Part of a small language model's weights.
Architecture: rotary positions, no biases in attention or MLP, untied embeddings.
Training: a variant of SOAP for these matrices, 511M tokens.
Each number is 50 + 10 x the weight over its row's rms, rounded and kept within 0 to 99. Layers, rows and columns count from 0. The size before them is the row's rms in percent of the matrix's.

# up: layer 21 MLP up, 704x256, rms 0.141, rows 662-679, columns 128-255
# down: layer 21 MLP down (transposed), 704x256, rms 0.137, rows 662-679, columns 128-255
# gate: layer 21 MLP gate, 704x256, rms 0.135, rows 663-680, columns 128-255
up662 097:72 59 45 59 52 40 60 42 31 39 46 56 57 41 16 48 49 59 56 54 47 45 64 55 47 47 54 70 52 41 49 54 59 55 30 41 46 61 36 50 40 66 58 35 37 42 41 30 52 52 41 33 54 45 38 49 48 41 55 51 59 42 49 48 60 44 45 49 48 35 58 49 80 67 27 39 61 63 56 42 55 49 34 53 53 58 50 46 41 66 55 51 55 52 41 49 67 59 42 39 44 40 51 58 63 53 42 57 65 49 53 46 64 28 52 50 62 42 47 59 58 50 44 35 43 58 49 58
down662 097:49 56 37 36 47 62 44 36 47 27 39 52 52 57 58 68 68 41 50 39 54 42 36 55 72 60 65 51 42 49 38 41 42 54 56 38 62 42 41 55 42 46 53 50 57 56 71 59 49 60 28 66 67 42 30 65 47 24 44 37 63 59 46 40 47 40 36 32 47 60 44 41 41 59 43 63 48 68 61 47 64 36 58 54 50 62 50 47 47 48 56 49 60 50 34 58 36 57 54 37 60 56 45 57 55 44 41 41 43 62 36 66 49 46 51 37 59 67 62 52 36 55 64 52 57 48 66 36
gate663 104:32 49 47 60 45 63 37 58 40 41 38 32 62 56 62 46 56 56 66 58 65 36 56 67 44 53 38 50 61 43 56 45 65 47 44 35 44 41 56 55 57 47 68 37 40 57 54 58 48 58 56 58 31 68 48 65 47 48 40 44 45 59 47 61 39 55 50 68 40 51 55 38 51 39 72 52 49 61 10 50 54 44 59 37 52 43 47 52 67 69 56 44 56 44 45 34 51 63 50 57 46 63 50 48 62 53 63 42 53 58 42 41 53 62 49 43 41 52 36 38 46 46 33 37 34 74 52 53
up663 110:47 47 51 57 53 46 58 59 56 55 63 57 54 63 23 46 70 42 64 37 33 36 40 49 41 54 74 45 50 46 49 73 60 45 42 53 43 47 47 41 63 35 33 57 53 70 56 50 72 54 57 58 61 43 44 51 36 52 40 70 62 64 49 54 54 46 38 38 54 42 42 44 56 49 42 40 68 44 43 52 59 56 52 55 42 55 57 58 64 39 47 35 53 50 52 41 37 45 51 47 59 49 45 42 53 55 50 28 52 62 66 61 56 41 53 66 53 71 42 55 53 24 45 61 58 37 72 41
down663 108:73 35 46 46 60 55 43 48 57 45 69 46 49 55 43 55 52 51 50 63 44 42 27 56 50 54 52 49 44 56 52 49 44 50 54 50 46 28 51 26 41 54 57 44 21 53 46 51 64 52 47 46 56 51 39 39 26 34 55 50 48 60 46 36 50 46 59 46 57 48 33 54 56 42 37 46 53 32 52 54 51 43 42 68 34 28 41 59 45 46 56 55 43 53 59 62 51 49 45 64 56 57 62 46 39 58 47 71 54 59 42 55 67 29 55 47 64 70 46 29 56 59 57 47 40 44 36 51
gate664 105:42 63 66 55 66 51 51 59 67 53 51 45 66 54 51 53 48 43 58 52 42 53 53 35 50 44 37 42 67 51 44 67 54 56 60 34 31 69 59 58 61 63 50 51 41 37 47 55 39 49 45 38 44 39 59 57 48 58 52 57 47 48 47 56 43 45 52 50 26 34 50 54 50 72 37 62 38 51 57 44 38 67 38 54 50 34 59 55 51 56 61 32 40 48 55 65 52 57 44 48 38 54 60 48 55 54 68 51 50 59 65 50 50 47 39 50 48 44 29 33 52 33 38 52 75 41 44 59
up664 099:39 49 49 51 49 59 57 49 58 51 36 52 40 37 44 60 45 35 55 26 45 50 37 56 56 32 50 60 54 48 36 62 42 44 57 48 34 53 54 51 47 39 48 61 40 33 63 67 59 64 60 32 60 44 53 46 53 41 54 64 56 45 55 45 46 33 35 49 36 55 50 61 32 45 56 60 41 61 57 60 57 62 59 56 44 68 49 50 38 47 65 60 33 36 60 64 31 58 47 62 43 56 69 52 65 63 48 31 39 46 60 59 47 47 41 50 60 43 48 38 22 37 53 32 45 45 65 42
down664 104:52 47 60 56 37 38 49 56 53 36 54 39 31 48 44 63 56 57 45 68 45 67 36 50 40 45 32 57 70 33 41 39 49 49 44 60 42 61 45 46 57 21 50 46 43 57 52 49 48 49 58 43 54 64 50 42 48 43 32 50 48 43 76 41 47 58 39 40 52 43 25 42 43 59 57 42 44 53 54 60 35 44 42 43 44 56 57 51 44 46 34 58 62 65 62 17 56 57 54 33 61 54 42 68 72 47 39 56 59 42 43 49 55 51 42 39 69 57 42 51 41 55 34 48 42 34 49 43
gate665 101:50 78 43 50 37 57 50 39 63 50 46 44 64 38 45 57 60 54 59 51 74 63 43 53 40 55 49 55 52 57 36 61 54 58 52 62 59 59 53 57 38 51 70 47 57 58 37 52 44 72 45 50 59 51 55 49 54 38 46 36 43 60 42 43 38 59 59 61 50 67 55 53 50 71 46 77 43 45 45 40 51 48 51 49 43 56 57 42 55 46 70 42 52 57 60 51 72 53 59 44 53 70 54 51 59 67 50 47 49 64 57 47 61 56 57 52 20 49 29 55 50 60 48 36 48 28 58 30
up665 095:42 48 54 57 37 49 55 56 50 50 35 39 52 49 54 53 65 61 51 54 58 48 32 54 54 33 55 47 46 65 36 68 53 42 46 46 45 68 56 41 62 51 40 44 54 43 39 44 54 50 48 68 56 38 46 61 43 44 45 52 56 34 47 45 62 58 57 45 46 64 65 24 38 50 38 43 39 53 44 25 53 35 55 40 54 56 60 60 45 54 54 45 52 43 61 52 73 50 56 49 61 46 46 53 45 57 39 46 57 49 65 55 59 44 39 53 47 51 59 46 65 68 49 55 42 42 52 30
down665 098:46 38 53 28 58 58 71 60 55 45 50 55 49 43 37 57 60 51 47 61 48 53 49 48 62 52 62 36 58 41 56 48 39 38 38 34 32 44 59 55 70 54 55 54 36 47 59 48 62 65 32 50 52 56 64 34 47 68 53 68 55 52 58 53 55 40 47 61 53 42 32 44 54 47 44 56 61 42 64 38 41 57 47 28 60 38 53 50 48 31 50 52 47 49 51 30 55 50 49 65 46 47 50 46 57 57 38 57 44 57 57 51 47 57 54 53 41 25 52 50 39 53 48 56 47 51 23 21
gate666 097:45 50 52 51 66 63 53 43 28 49 42 56 54 36 47 42 49 48 58 42 48 45 59 42 48 67 55 43 87 41 49 62 48 48 35 47 60 51 66 30 35 48 52 50 50 39 54 51 58 50 48 45 46 37 32 41 55 33 52 35 51 55 53 42 48 50 29 51 64 50 51 32 48 51 46 47 63 44 47 56 50 62 70 39 38 42 38 76 28 71 33 52 50 48 41 66 74 38 47 57 45 59 52 49 55 47 47 40 77 54 56 50 46 56 35 64 48 50 54 47 58 44 69 47 55 46 51 61
up666 097:54 64 57 64 47 26 34 44 55 73 47 56 43 40 51 55 57 44 39 52 52 43 46 51 55 43 46 53 35 53 38 48 61 52 37 62 59 49 40 57 70 41 42 31 52 63 48 45 55 49 32 49 63 57 64 38 55 58 39 41 43 52 74 56 57 42 69 40 50 59 48 55 63 57 57 54 72 50 34 45 41 47 51 35 57 58 50 53 59 50 39 52 60 65 43 32 50 48 48 52 55 48 49 57 37 47 41 36 51 47 69 62 46 51 43 42 54 54 49 44 37 65 58 54 70 77 61 57
down666 096:43 42 20 62 53 43 47 45 54 52 53 47 57 43 56 53 55 57 41 69 55 61 37 54 40 51 60 67 45 81 52 41 51 36 43 33 45 52 44 57 55 60 44 60 53 56 66 43 28 48 76 32 41 44 52 56 38 45 41 43 69 34 46 60 59 59 62 32 45 39 64 65 45 57 35 47 51 49 47 54 68 35 65 62 46 52 44 56 61 39 43 58 69 55 48 30 47 34 39 55 53 42 50 48 44 33 64 47 58 44 45 43 47 56 47 54 66 52 55 31 59 52 57 42 71 49 66 58
gate667 102:54 33 56 48 53 33 43 58 46 26 47 63 52 61 42 57 42 59 55 43 43 47 49 67 58 68 53 47 68 58 60 44 67 50 50 45 55 63 59 49 51 52 46 34 44 15 37 46 55 38 39 55 69 53 34 55 57 52 34 47 53 28 47 50 55 61 67 67 47 45 65 52 42 55 62 52 43 59 45 51 63 35 52 53 49 62 62 53 52 63 52 51 51 40 48 69 39 45 45 35 56 50 57 39 61 68 70 52 58 52 53 45 61 42 42 51 50 30 48 56 41 47 44 49 26 29 50 55
up667 110:52 40 58 49 44 65 66 45 58 72 39 46 44 65 49 55 42 36 53 50 45 81 57 45 34 43 51 43 52 47 49 68 58 26 51 44 51 62 52 37 39 53 37 45 52 62 53 45 51 63 48 53 53 39 58 55 36 55 57 55 69 68 40 52 44 44 44 58 53 72 46 54 27 45 54 45 47 55 54 64 41 51 36 48 36 48 54 52 53 55 53 50 36 31 41 61 54 71 44 68 58 35 50 62 44 72 45 45 31 46 57 58 61 52 60 56 60 45 58 37 44 42 38 50 53 64 56 48
down667 100:56 47 47 57 55 49 46 47 51 45 53 35 61 43 62 32 34 51 61 68 38 52 42 37 44 53 61 61 44 44 27 76 46 52 61 46 43 62 57 38 55 58 63 42 52 47 58 48 37 42 62 40 50 40 40 53 37 55 47 70 53 39 41 68 47 53 48 65 48 59 42 35 51 73 42 52 55 27 55 50 55 42 42 62 34 33 65 58 44 34 41 45 34 48 54 58 55 60 57 41 53 44 36 50 34 45 62 68 48 51 41 52 50 54 51 49 38 37 38 60 46 58 58 55 44 49 43 64
gate668 111:42 44 43 55 60 46 53 49 52 51 56 73 57 58 51 51 60 40 57 40 55 57 49 50 53 49 53 63 63 38 60 40 57 60 51 67 48 70 55 47 55 62 53 45 42 61 50 33 49 46 60 51 50 64 49 62 48 58 61 56 35 47 53 40 56 61 51 46 39 37 29 44 64 52 41 46 59 48 68 67 47 67 67 44 45 63 65 74 51 47 56 49 55 63 54 53 40 46 55 46 50 60 61 56 29 50 40 52 48 60 37 50 56 59 51 54 62 42 37 35 31 49 40 43 51 61 48 67
up668 103:58 51 51 29 42 63 47 52 51 40 30 50 58 48 58 42 48 51 49 47 32 60 48 65 52 44 33 54 41 47 46 49 49 69 54 57 47 46 46 59 57 62 41 58 41 52 56 31 68 42 31 58 79 54 44 54 44 54 51 52 43 27 60 56 51 64 40 51 54 36 50 61 60 58 46 62 43 64 46 36 55 49 48 46 64 44 53 43 52 40 38 46 46 59 50 40 51 46 47 47 54 54 56 40 43 41 44 26 46 39 31 33 28 33 42 55 20 43 65 39 51 35 57 26 48 36 47 47
down668 107:53 37 50 51 51 50 50 47 45 22 47 45 44 40 34 52 47 67 47 51 45 45 33 63 50 43 38 53 23 47 43 64 52 57 61 56 62 50 48 50 47 60 36 44 73 45 56 69 55 59 32 39 42 52 33 53 69 55 53 49 48 55 48 60 43 54 42 45 52 52 63 61 59 41 35 51 57 64 31 50 53 60 60 48 52 18 49 66 44 58 44 54 57 58 46 45 61 67 54 56 48 51 59 62 52 39 40 47 43 56 69 59 55 39 61 45 32 48 54 53 71 53 41 42 55 48 58 47
gate669 095:69 57 47 21 47 50 44 51 74 43 47 38 53 47 44 45 54 41 57 49 59 57 52 60 43 41 76 63 50 44 62 40 44 51 54 47 60 52 52 51 44 47 39 40 38 58 49 33 59 40 42 40 53 56 48 41 52 29 66 35 46 65 57 59 51 52 52 47 45 62 60 66 59 47 50 52 61 57 60 41 67 48 37 59 44 56 56 51 51 33 43 70 41 63 33 59 50 46 58 41 44 48 46 46 30 64 58 39 59 58 48 44 44 75 52 39 57 40 72 35 61 54 42 32 48 47 55 50
up669 097:60 50 44 58 50 61 38 67 39 45 44 50 46 73 50 44 42 61 68 56 56 52 60 22 41 48 42 47 50 41 65 59 43 49 55 38 58 47 37 47 57 45 35 47 46 59 24 38 33 59 41 59 54 43 41 61 65 46 46 38 51 39 44 64 52 49 32 50 60 35 49 52 50 44 58 44 70 57 36 55 57 47 47 43 50 57 39 42 59 55 52 54 68 36 59 47 54 44 43 52 45 51 61 52 48 67 62 47 50 52 52 39 19 64 57 54 47 50 32 53 59 46 45 63 43 53 56 59
down669 103:70 37 51 53 52 55 70 49 58 38 43 49 32 52 35 60 45 40 57 57 31 54 43 42 40 62 57 54 44 47 57 51 57 39 58 38 41 51 59 54 46 47 71 61 45 50 50 48 52 51 39 42 46 68 33 49 39 58 54 31 53 34 51 41 55 47 56 37 51 33 58 50 34 52 50 62 47 39 40 41 33 49 63 39 31 67 37 44 65 53 45 45 54 38 43 48 50 49 59 46 41 47 47 29 52 48 55 73 50 48 60 39 39 44 48 44 36 55 61 64 48 54 67 38 44 50 52 58
gate670 103:37 55 46 57 48 38 61 62 55 46 28 37 58 46 30 67 55 44 66 41 54 51 42 38 43 43 37 39 50 45 46 45 47 35 68 45 34 43 60 73 32 56 49 62 39 45 64 50 55 59 50 59 59 36 32 60 63 54 56 49 48 47 59 31 43 36 46 34 52 39 35 51 49 66 43 42 41 50 59 48 67 65 50 65 57 63 50 36 38 52 57 33 48 50 43 71 56 57 43 56 57 49 30 48 57 56 69 43 36 52 57 68 57 44 28 48 56 39 40 59 48 45 58 49 37 53 70 37
up670 104:43 46 54 25 50 53 58 48 55 54 61 49 52 52 62 64 62 52 61 44 55 57 50 38 57 42 46 63 47 43 56 47 50 43 72 60 55 40 68 42 55 39 56 51 53 38 46 67 37 28 56 38 59 33 53 52 54 45 48 35 21 81 37 46 55 43 46 59 50 49 51 61 60 58 51 38 45 49 53 53 49 58 51 43 47 60 60 44 61 60 46 55 31 44 54 41 48 48 42 66 47 68 55 47 41 51 52 45 62 59 54 46 22 49 50 40 46 58 63 51 42 58 54 51 57 60 52 65
down670 101:50 54 31 65 58 47 56 60 46 40 50 61 75 46 56 50 51 50 64 52 37 45 53 61 42 49 43 50 42 48 61 59 50 57 41 41 53 52 31 38 47 31 48 48 57 48 54 38 46 47 33 38 44 50 42 57 71 62 53 53 63 69 62 72 70 42 45 49 64 62 53 52 38 50 55 51 45 64 57 50 54 55 45 68 64 42 72 49 30 45 72 48 33 36 57 45 48 48 57 50 37 55 28 58 52 42 28 38 50 58 52 51 46 61 64 51 56 52 50 61 49 53 50 51 45 49 35 43
gate671 105:52 59 39 32 70 60 34 52 45 67 26 49 30 51 63 38 53 45 73 40 39 50 72 54 49 56 36 42 72 67 54 65 60 56 51 48 45 45 54 50 61 50 36 52 69 56 46 34 47 41 59 62 32 51 59 53 57 49 67 52 53 59 53 66 42 46 53 38 41 45 44 75 55 39 41 50 61 46 54 41 48 46 65 58 51 52 60 52 59 52 35 47 60 33 48 38 52 54 36 77 53 38 40 35 45 37 56 50 60 42 42 49 66 38 34 56 54 56 43 42 68 37 63 55 41 44 61 45
up671 106:49 64 62 29 63 48 49 41 55 56 43 46 37 37 58 58 51 53 48 38 62 59 50 54 57 59 49 42 68 63 51 53 44 69 28 42 56 56 62 55 53 46 38 71 59 62 41 45 57 76 63 65 46 44 41 42 54 44 50 54 54 57 68 65 55 38 51 53 50 48 39 64 57 50 60 57 61 58 41 40 60 45 50 78 55 55 48 55 42 69 54 43 69 47 47 49 62 70 46 64 43 49 41 50 49 49 52 54 60 38 51 59 70 48 45 51 56 49 54 26 53 50 64 40 34 42 55 41
down671 103:37 45 44 31 36 54 52 41 55 49 46 63 51 51 52 56 40 49 55 41 48 60 46 61 42 42 52 40 53 37 62 47 56 53 48 39 40 64 59 57 39 47 32 43 46 63 34 66 53 69 51 72 44 58 35 50 41 46 50 49 39 42 51 51 47 45 59 57 35 27 37 57 38 47 44 40 50 52 55 49 36 44 54 62 43 43 30 50 65 36 54 50 49 52 51 59 51 33 74 44 53 20 80 55 49 54 47 39 53 50 60 61 63 43 29 36 39 54 36 26 48 47 56 37 40 43 55 66
gate672 089:41 29 59 40 48 48 63 53 29 36 65 35 27 62 37 50 59 41 47 52 41 56 55 50 53 63 53 43 78 55 51 38 56 52 66 52 51 55 50 67 46 65 49 39 56 38 62 61 44 59 39 52 47 46 41 43 53 58 55 53 67 49 53 65 56 36 38 33 50 41 70 67 56 59 63 57 43 57 50 47 54 52 60 48 53 59 55 38 49 49 50 28 55 27 53 56 42 48 59 57 52 43 38 46 42 58 36 52 42 66 50 38 58 55 58 52 49 56 58 45 32 43 61 58 50 53 35 46
up672 092:56 47 49 49 57 41 56 38 49 49 60 41 59 51 50 51 57 52 41 50 62 60 58 41 57 59 55 30 49 64 36 49 52 46 33 50 56 51 44 35 41 38 56 45 50 39 54 26 56 51 55 42 59 49 66 52 40 60 65 53 69 65 46 52 42 54 60 55 46 51 23 49 55 42 49 73 42 40 44 61 53 31 42 55 50 57 46 38 33 51 60 65 34 40 36 53 59 69 54 40 28 51 74 63 51 37 44 49 36 41 49 51 40 47 57 80 55 60 45 47 68 52 78 51 42 49 59 46
down672 098:47 42 34 62 48 43 60 55 56 22 47 77 58 50 55 47 46 44 66 45 48 54 23 52 66 40 45 50 51 54 55 48 37 59 70 51 46 44 45 40 47 47 64 62 51 45 52 37 51 48 46 50 33 47 73 56 63 77 58 46 44 20 58 46 41 44 45 53 25 45 68 57 48 41 58 43 57 59 39 50 44 55 57 64 66 58 41 27 72 45 51 30 37 42 47 37 46 56 64 55 61 60 38 46 61 57 54 25 51 60 67 43 56 52 45 43 50 54 54 45 51 61 66 56 54 52 51 63
gate673 099:61 66 40 42 47 60 49 59 56 34 51 57 61 41 48 46 29 65 51 44 59 52 64 65 58 54 57 38 34 38 62 54 51 57 39 38 38 53 30 34 51 49 43 38 40 53 52 46 47 47 49 56 28 33 40 41 54 42 47 33 68 55 45 58 54 38 58 45 46 54 53 50 52 60 46 54 43 40 47 71 53 62 43 51 62 44 62 47 48 42 43 44 73 65 48 57 48 48 46 49 43 42 63 48 61 63 50 41 37 50 54 27 56 65 43 34 44 54 57 50 48 39 37 67 61 53 45 61
up673 099:44 44 43 63 46 51 54 72 30 56 54 60 60 44 21 60 49 44 54 63 56 54 34 41 59 48 62 51 50 60 51 65 33 40 57 48 49 39 52 54 37 32 58 66 65 47 50 50 39 56 63 42 53 63 69 49 38 63 36 44 61 40 61 60 64 60 61 41 34 54 65 41 64 44 65 52 58 71 61 37 41 59 47 52 51 35 50 55 27 63 44 54 54 41 49 46 56 55 54 49 42 25 62 42 51 36 37 52 46 46 57 47 45 32 43 54 58 44 55 38 46 42 41 54 38 38 67 46
down673 099:49 68 50 52 45 40 37 46 39 61 38 62 57 62 34 58 55 54 63 60 47 41 65 55 52 44 46 44 56 56 48 56 53 39 60 62 33 30 63 42 47 53 62 44 66 42 48 65 42 43 45 38 30 61 52 59 49 47 51 55 65 38 61 51 50 41 52 61 53 49 45 42 46 56 25 52 56 58 60 67 56 46 46 47 43 63 34 51 21 67 71 45 49 49 53 47 63 49 47 60 48 43 53 39 36 51 56 39 53 48 30 35 41 62 48 57 57 75 44 32 40 50 52 49 46 63 57 45
gate674 095:47 49 57 43 34 81 56 59 41 73 44 38 35 44 57 59 66 53 66 46 58 45 66 64 57 58 63 56 47 46 44 67 45 52 47 34 41 44 41 30 50 45 40 42 50 40 32 44 46 63 54 31 50 27 31 54 45 51 47 53 54 62 55 45 49 76 46 48 65 47 43 58 37 41 58 60 42 48 49 52 34 53 48 49 44 44 45 50 56 46 54 43 54 36 34 43 59 42 52 52 61 57 47 43 38 50 60 54 42 43 62 53 45 54 40 54 50 34 50 40 40 39 37 46 53 45 42 46
up674 098:58 50 46 44 38 61 71 50 48 44 34 62 53 52 55 56 60 51 49 45 63 16 62 51 42 59 49 55 50 53 37 45 49 52 58 59 46 50 47 57 36 59 34 41 42 54 51 53 63 56 45 62 41 43 54 41 41 64 59 58 51 40 58 64 57 67 35 50 57 59 55 35 55 44 54 61 65 58 56 53 62 67 36 56 71 67 39 47 59 44 69 53 64 53 28 44 58 46 72 54 52 54 52 42 33 76 47 49 44 46 57 48 41 77 52 49 51 46 54 53 60 48 70 47 48 61 55 60
down674 097:41 46 49 56 32 42 46 47 45 47 41 37 45 64 64 58 52 71 44 69 52 54 47 41 52 58 71 48 58 40 61 49 54 70 51 51 66 51 69 48 61 36 56 53 55 71 46 37 38 49 38 45 52 52 50 49 53 53 47 35 48 51 66 45 36 52 58 49 59 58 24 58 46 57 35 36 64 31 42 54 52 45 46 63 30 35 38 48 57 52 38 56 69 48 51 45 51 58 70 32 48 63 42 52 62 61 65 62 57 36 57 50 66 39 51 63 62 41 45 43 49 61 57 56 41 32 32 49
gate675 103:45 51 51 34 51 42 59 52 42 50 71 49 53 32 57 36 50 46 51 57 46 48 58 45 26 47 55 34 55 62 52 43 50 48 62 49 35 27 49 55 50 30 26 46 46 83 36 53 50 48 63 41 51 60 48 67 47 54 55 58 66 59 56 47 29 47 38 53 41 46 47 51 51 49 45 42 62 59 51 57 67 53 45 39 47 58 50 22 49 54 59 58 51 37 41 61 49 61 66 45 52 55 57 64 60 38 61 48 52 65 78 35 41 71 37 42 61 62 51 65 51 32 51 55 44 51 61 33
up675 103:36 53 56 30 52 51 42 52 45 42 51 58 47 40 40 58 44 54 53 48 48 44 33 36 53 46 57 71 39 50 56 62 36 52 74 52 54 39 57 49 43 74 55 35 43 42 52 36 58 49 58 25 59 49 50 41 45 42 60 53 43 46 40 63 42 38 57 49 58 37 61 46 54 59 62 47 60 44 58 82 55 55 59 36 44 47 66 68 52 50 28 51 56 46 46 61 34 41 58 57 40 51 51 34 54 35 52 37 55 44 63 55 44 52 58 45 41 36 58 58 50 50 55 43 52 46 44 54
down675 094:69 57 43 47 46 41 50 57 45 45 46 34 57 42 47 70 47 38 56 30 51 48 45 42 42 55 61 32 39 68 59 52 58 46 44 32 57 58 43 51 61 46 60 53 65 47 57 45 52 56 52 56 49 62 59 44 47 53 55 28 49 39 41 67 44 64 47 54 49 37 39 57 63 29 40 42 54 36 52 43 34 41 55 42 51 61 73 52 57 59 42 44 49 35 48 58 58 61 51 56 57 65 55 71 55 55 64 60 56 33 69 52 50 44 54 48 54 51 37 50 49 48 36 53 57 51 44 58
gate676 102:55 53 39 51 57 56 53 49 61 44 34 37 52 41 54 50 55 47 39 47 55 52 59 54 58 30 57 47 74 57 62 45 47 55 53 70 55 55 42 55 36 52 55 45 53 52 45 43 41 45 38 63 53 51 57 39 63 43 43 54 61 57 52 49 49 47 49 43 63 19 40 52 38 46 59 45 37 69 58 44 52 45 68 33 58 51 59 49 68 69 51 50 56 44 34 45 52 71 50 52 60 50 42 73 57 51 67 68 54 44 48 55 53 52 51 47 50 56 62 58 44 53 40 47 40 51 45 49
up676 098:56 49 41 52 57 53 49 42 61 35 47 42 61 39 55 70 59 54 58 44 60 37 33 55 38 75 54 44 51 50 65 41 60 44 55 56 55 42 59 34 45 61 56 54 59 39 53 44 73 45 34 57 56 44 53 59 43 35 46 55 54 40 55 61 43 58 58 66 49 51 40 48 46 27 41 52 54 56 51 50 28 57 26 35 36 60 45 40 65 49 67 57 55 59 33 43 55 46 45 57 55 54 47 42 48 47 40 54 64 62 41 65 39 42 46 49 53 36 53 53 35 38 70 48 44 58 50 76
down676 101:45 52 62 57 42 37 41 47 52 35 44 48 23 47 55 56 44 53 47 31 74 36 44 29 50 38 53 48 37 47 50 49 34 54 42 38 68 64 28 63 48 38 47 61 60 44 54 51 55 59 49 53 56 50 35 57 38 58 63 57 44 51 43 39 39 51 44 20 38 55 43 43 58 54 49 50 47 42 44 56 47 43 50 45 42 47 57 48 55 60 52 53 56 53 10 47 49 54 38 46 54 48 51 65 58 58 70 46 43 41 67 43 58 62 50 58 57 49 54 64 50 42 55 55 69 56 49 38
gate677 100:51 70 76 49 52 35 36 41 60 52 38 33 64 38 62 55 58 45 52 38 45 54 58 38 53 47 50 53 51 49 46 48 47 55 47 56 61 33 53 51 34 48 73 48 33 55 56 53 54 44 56 65 63 36 58 51 61 41 60 39 52 46 31 58 37 44 44 52 64 47 62 56 56 48 51 45 62 42 36 45 44 53 46 36 61 63 59 53 69 47 63 50 54 55 48 57 42 46 43 47 54 57 55 40 84 53 58 51 42 47 51 55 44 44 33 52 41 53 62 34 29 39 54 47 50 59 36 53
up677 099:42 49 63 51 52 57 63 54 60 49 44 40 64 55 46 49 60 59 43 42 45 67 60 57 43 63 58 39 42 40 50 54 56 45 48 31 38 50 32 58 32 37 46 41 59 45 63 47 42 39 46 52 43 68 45 48 55 50 54 32 48 24 37 76 51 62 44 35 58 67 62 53 51 50 44 45 41 51 67 65 48 43 52 46 64 47 44 50 74 63 57 63 60 49 56 26 56 46 36 50 49 53 62 53 44 57 54 45 63 67 31 57 47 65 50 46 61 63 42 38 56 54 53 64 46 53 51 40
down677 099:43 74 37 35 49 63 37 34 52 50 51 51 49 44 53 61 43 50 51 44 53 44 46 50 63 38 56 45 47 60 47 49 68 54 62 59 61 62 49 55 76 43 57 61 39 56 46 55 60 47 66 51 48 57 36 42 42 51 47 37 53 18 48 40 58 42 58 51 52 58 48 56 50 49 56 34 33 56 42 36 33 51 56 32 62 42 38 52 61 32 56 39 53 43 46 59 50 48 42 40 52 58 49 33 48 39 45 47 49 53 30 46 46 63 52 48 54 50 66 37 29 37 47 54 42 48 35 56
gate678 096:34 42 36 48 66 44 51 62 54 54 57 47 52 43 47 54 56 49 76 51 56 49 72 34 40 51 59 52 33 51 44 43 48 49 54 61 73 67 57 60 67 56 54 33 44 50 54 52 55 38 46 58 48 40 41 37 39 49 46 44 40 57 50 54 60 37 46 55 58 49 53 48 52 48 33 41 68 49 56 57 45 54 53 47 56 58 55 54 61 31 57 55 41 62 47 49 60 56 39 37 44 43 48 60 50 52 55 63 50 64 58 57 50 36 54 73 54 42 54 43 35 48 23 49 67 41 40 47
up678 096:44 54 50 58 47 34 29 59 61 54 59 41 30 31 52 65 23 64 49 36 48 67 66 48 60 52 53 42 60 55 68 27 55 53 70 61 39 65 58 52 56 49 41 60 54 61 45 54 46 57 37 49 54 62 45 57 58 59 37 30 47 57 54 36 54 45 42 45 57 60 50 58 53 48 56 50 48 41 54 61 67 31 55 54 36 44 44 32 51 53 51 38 44 46 52 48 31 50 48 73 57 36 57 46 38 45 57 55 46 65 39 58 68 31 77 59 57 45 40 43 38 70 41 62 51 58 56 50
down678 097:63 44 54 54 59 48 53 56 53 63 32 56 53 61 53 47 41 37 45 50 62 49 64 31 61 64 41 58 52 52 30 49 54 71 48 76 56 41 58 54 47 50 37 49 56 46 62 45 60 43 53 28 26 70 60 46 48 52 59 49 53 55 39 63 55 41 40 72 34 52 53 52 39 54 68 48 56 50 41 66 51 46 51 55 35 35 45 61 57 54 50 58 50 47 35 48 64 57 69 46 53 61 44 28 38 49 61 61 51 61 52 56 62 45 41 49 47 51 33 46 46 53 63 84 44 57 37 40
gate679 094:48 59 48 48 64 43 50 44 44 48 50 42 52 61 37 41 55 46 54 53 67 45 45 57 69 45 50 40 41 39 48 54 50 54 56 66 57 74 50 51 38 44 48 49 62 64 35 49 54 41 55 45 57 52 47 42 45 49 48 75 58 52 51 65 52 56 45 60 50 56 63 53 40 35 55 42 71 44 73 42 45 57 66 62 52 45 57 44 67 47 48 45 51 66 74 32 41 60 60 47 44 46 53 57 54 50 33 59 48 44 36 56 56 43 60 41 75 43 48 48 59 43 55 48 46 46 78 59
up679 096:49 47 48 53 65 60 55 49 45 51 52 60 51 53 50 62 26 67 48 36 50 59 57 56 52 66 33 41 57 60 55 41 52 40 58 70 24 41 61 35 63 68 48 42 59 50 51 53 62 54 60 61 59 56 54 42 58 59 48 50 45 59 50 44 47 57 49 43 53 28 64 46 45 59 48 63 44 52 63 62 71 74 63 55 42 48 45 66 56 58 70 40 39 49 71 49 39 53 67 37 54 37 53 48 55 48 54 57 51 56 61 51 57 67 39 31 34 53 42 56 48 63 51 63 58 46 41 62
down679 097:47 43 46 65 68 48 49 61 57 54 53 67 39 48 50 64 61 53 37 40 54 62 55 39 62 63 64 35 43 64 41 48 52 64 48 39 50 60 64 67 47 58 46 58 48 45 41 60 47 42 59 56 46 60 53 51 56 57 43 30 51 37 50 43 57 68 60 43 54 33 55 49 64 63 44 52 51 52 58 43 48 42 52 51 49 46 52 56 57 62 47 43 52 37 53 48 43 41 57 59 38 62 48 38 61 58 52 32 59 43 62 39 62 48 53 38 34 50 50 36 39 66 55 41 52 38 45 60
gate680 101:41 53 41 52 49 45 35 74 61 52 50 42 44 50 42 49 58 35 61 47 53 60 38 58 51 56 58 57 44 75 47 46 60 31 57 58 71 45 53 54 46 56 65 57 46 39 47 45 56 55 49 51 55 49 48 54 55 67 31 57 45 47 53 59 44 42 52 37 44 56 53 57 47 56 55 57 51 82 60 30 60 46 56 65 61 34 72 55 45 36 53 48 36 59 66 65 41 66 36 63 46 53 46 60 51 47 68 51 50 46 50 63 46 36 58 57 52 54 60 62 46 37 34 40 43 49 54 36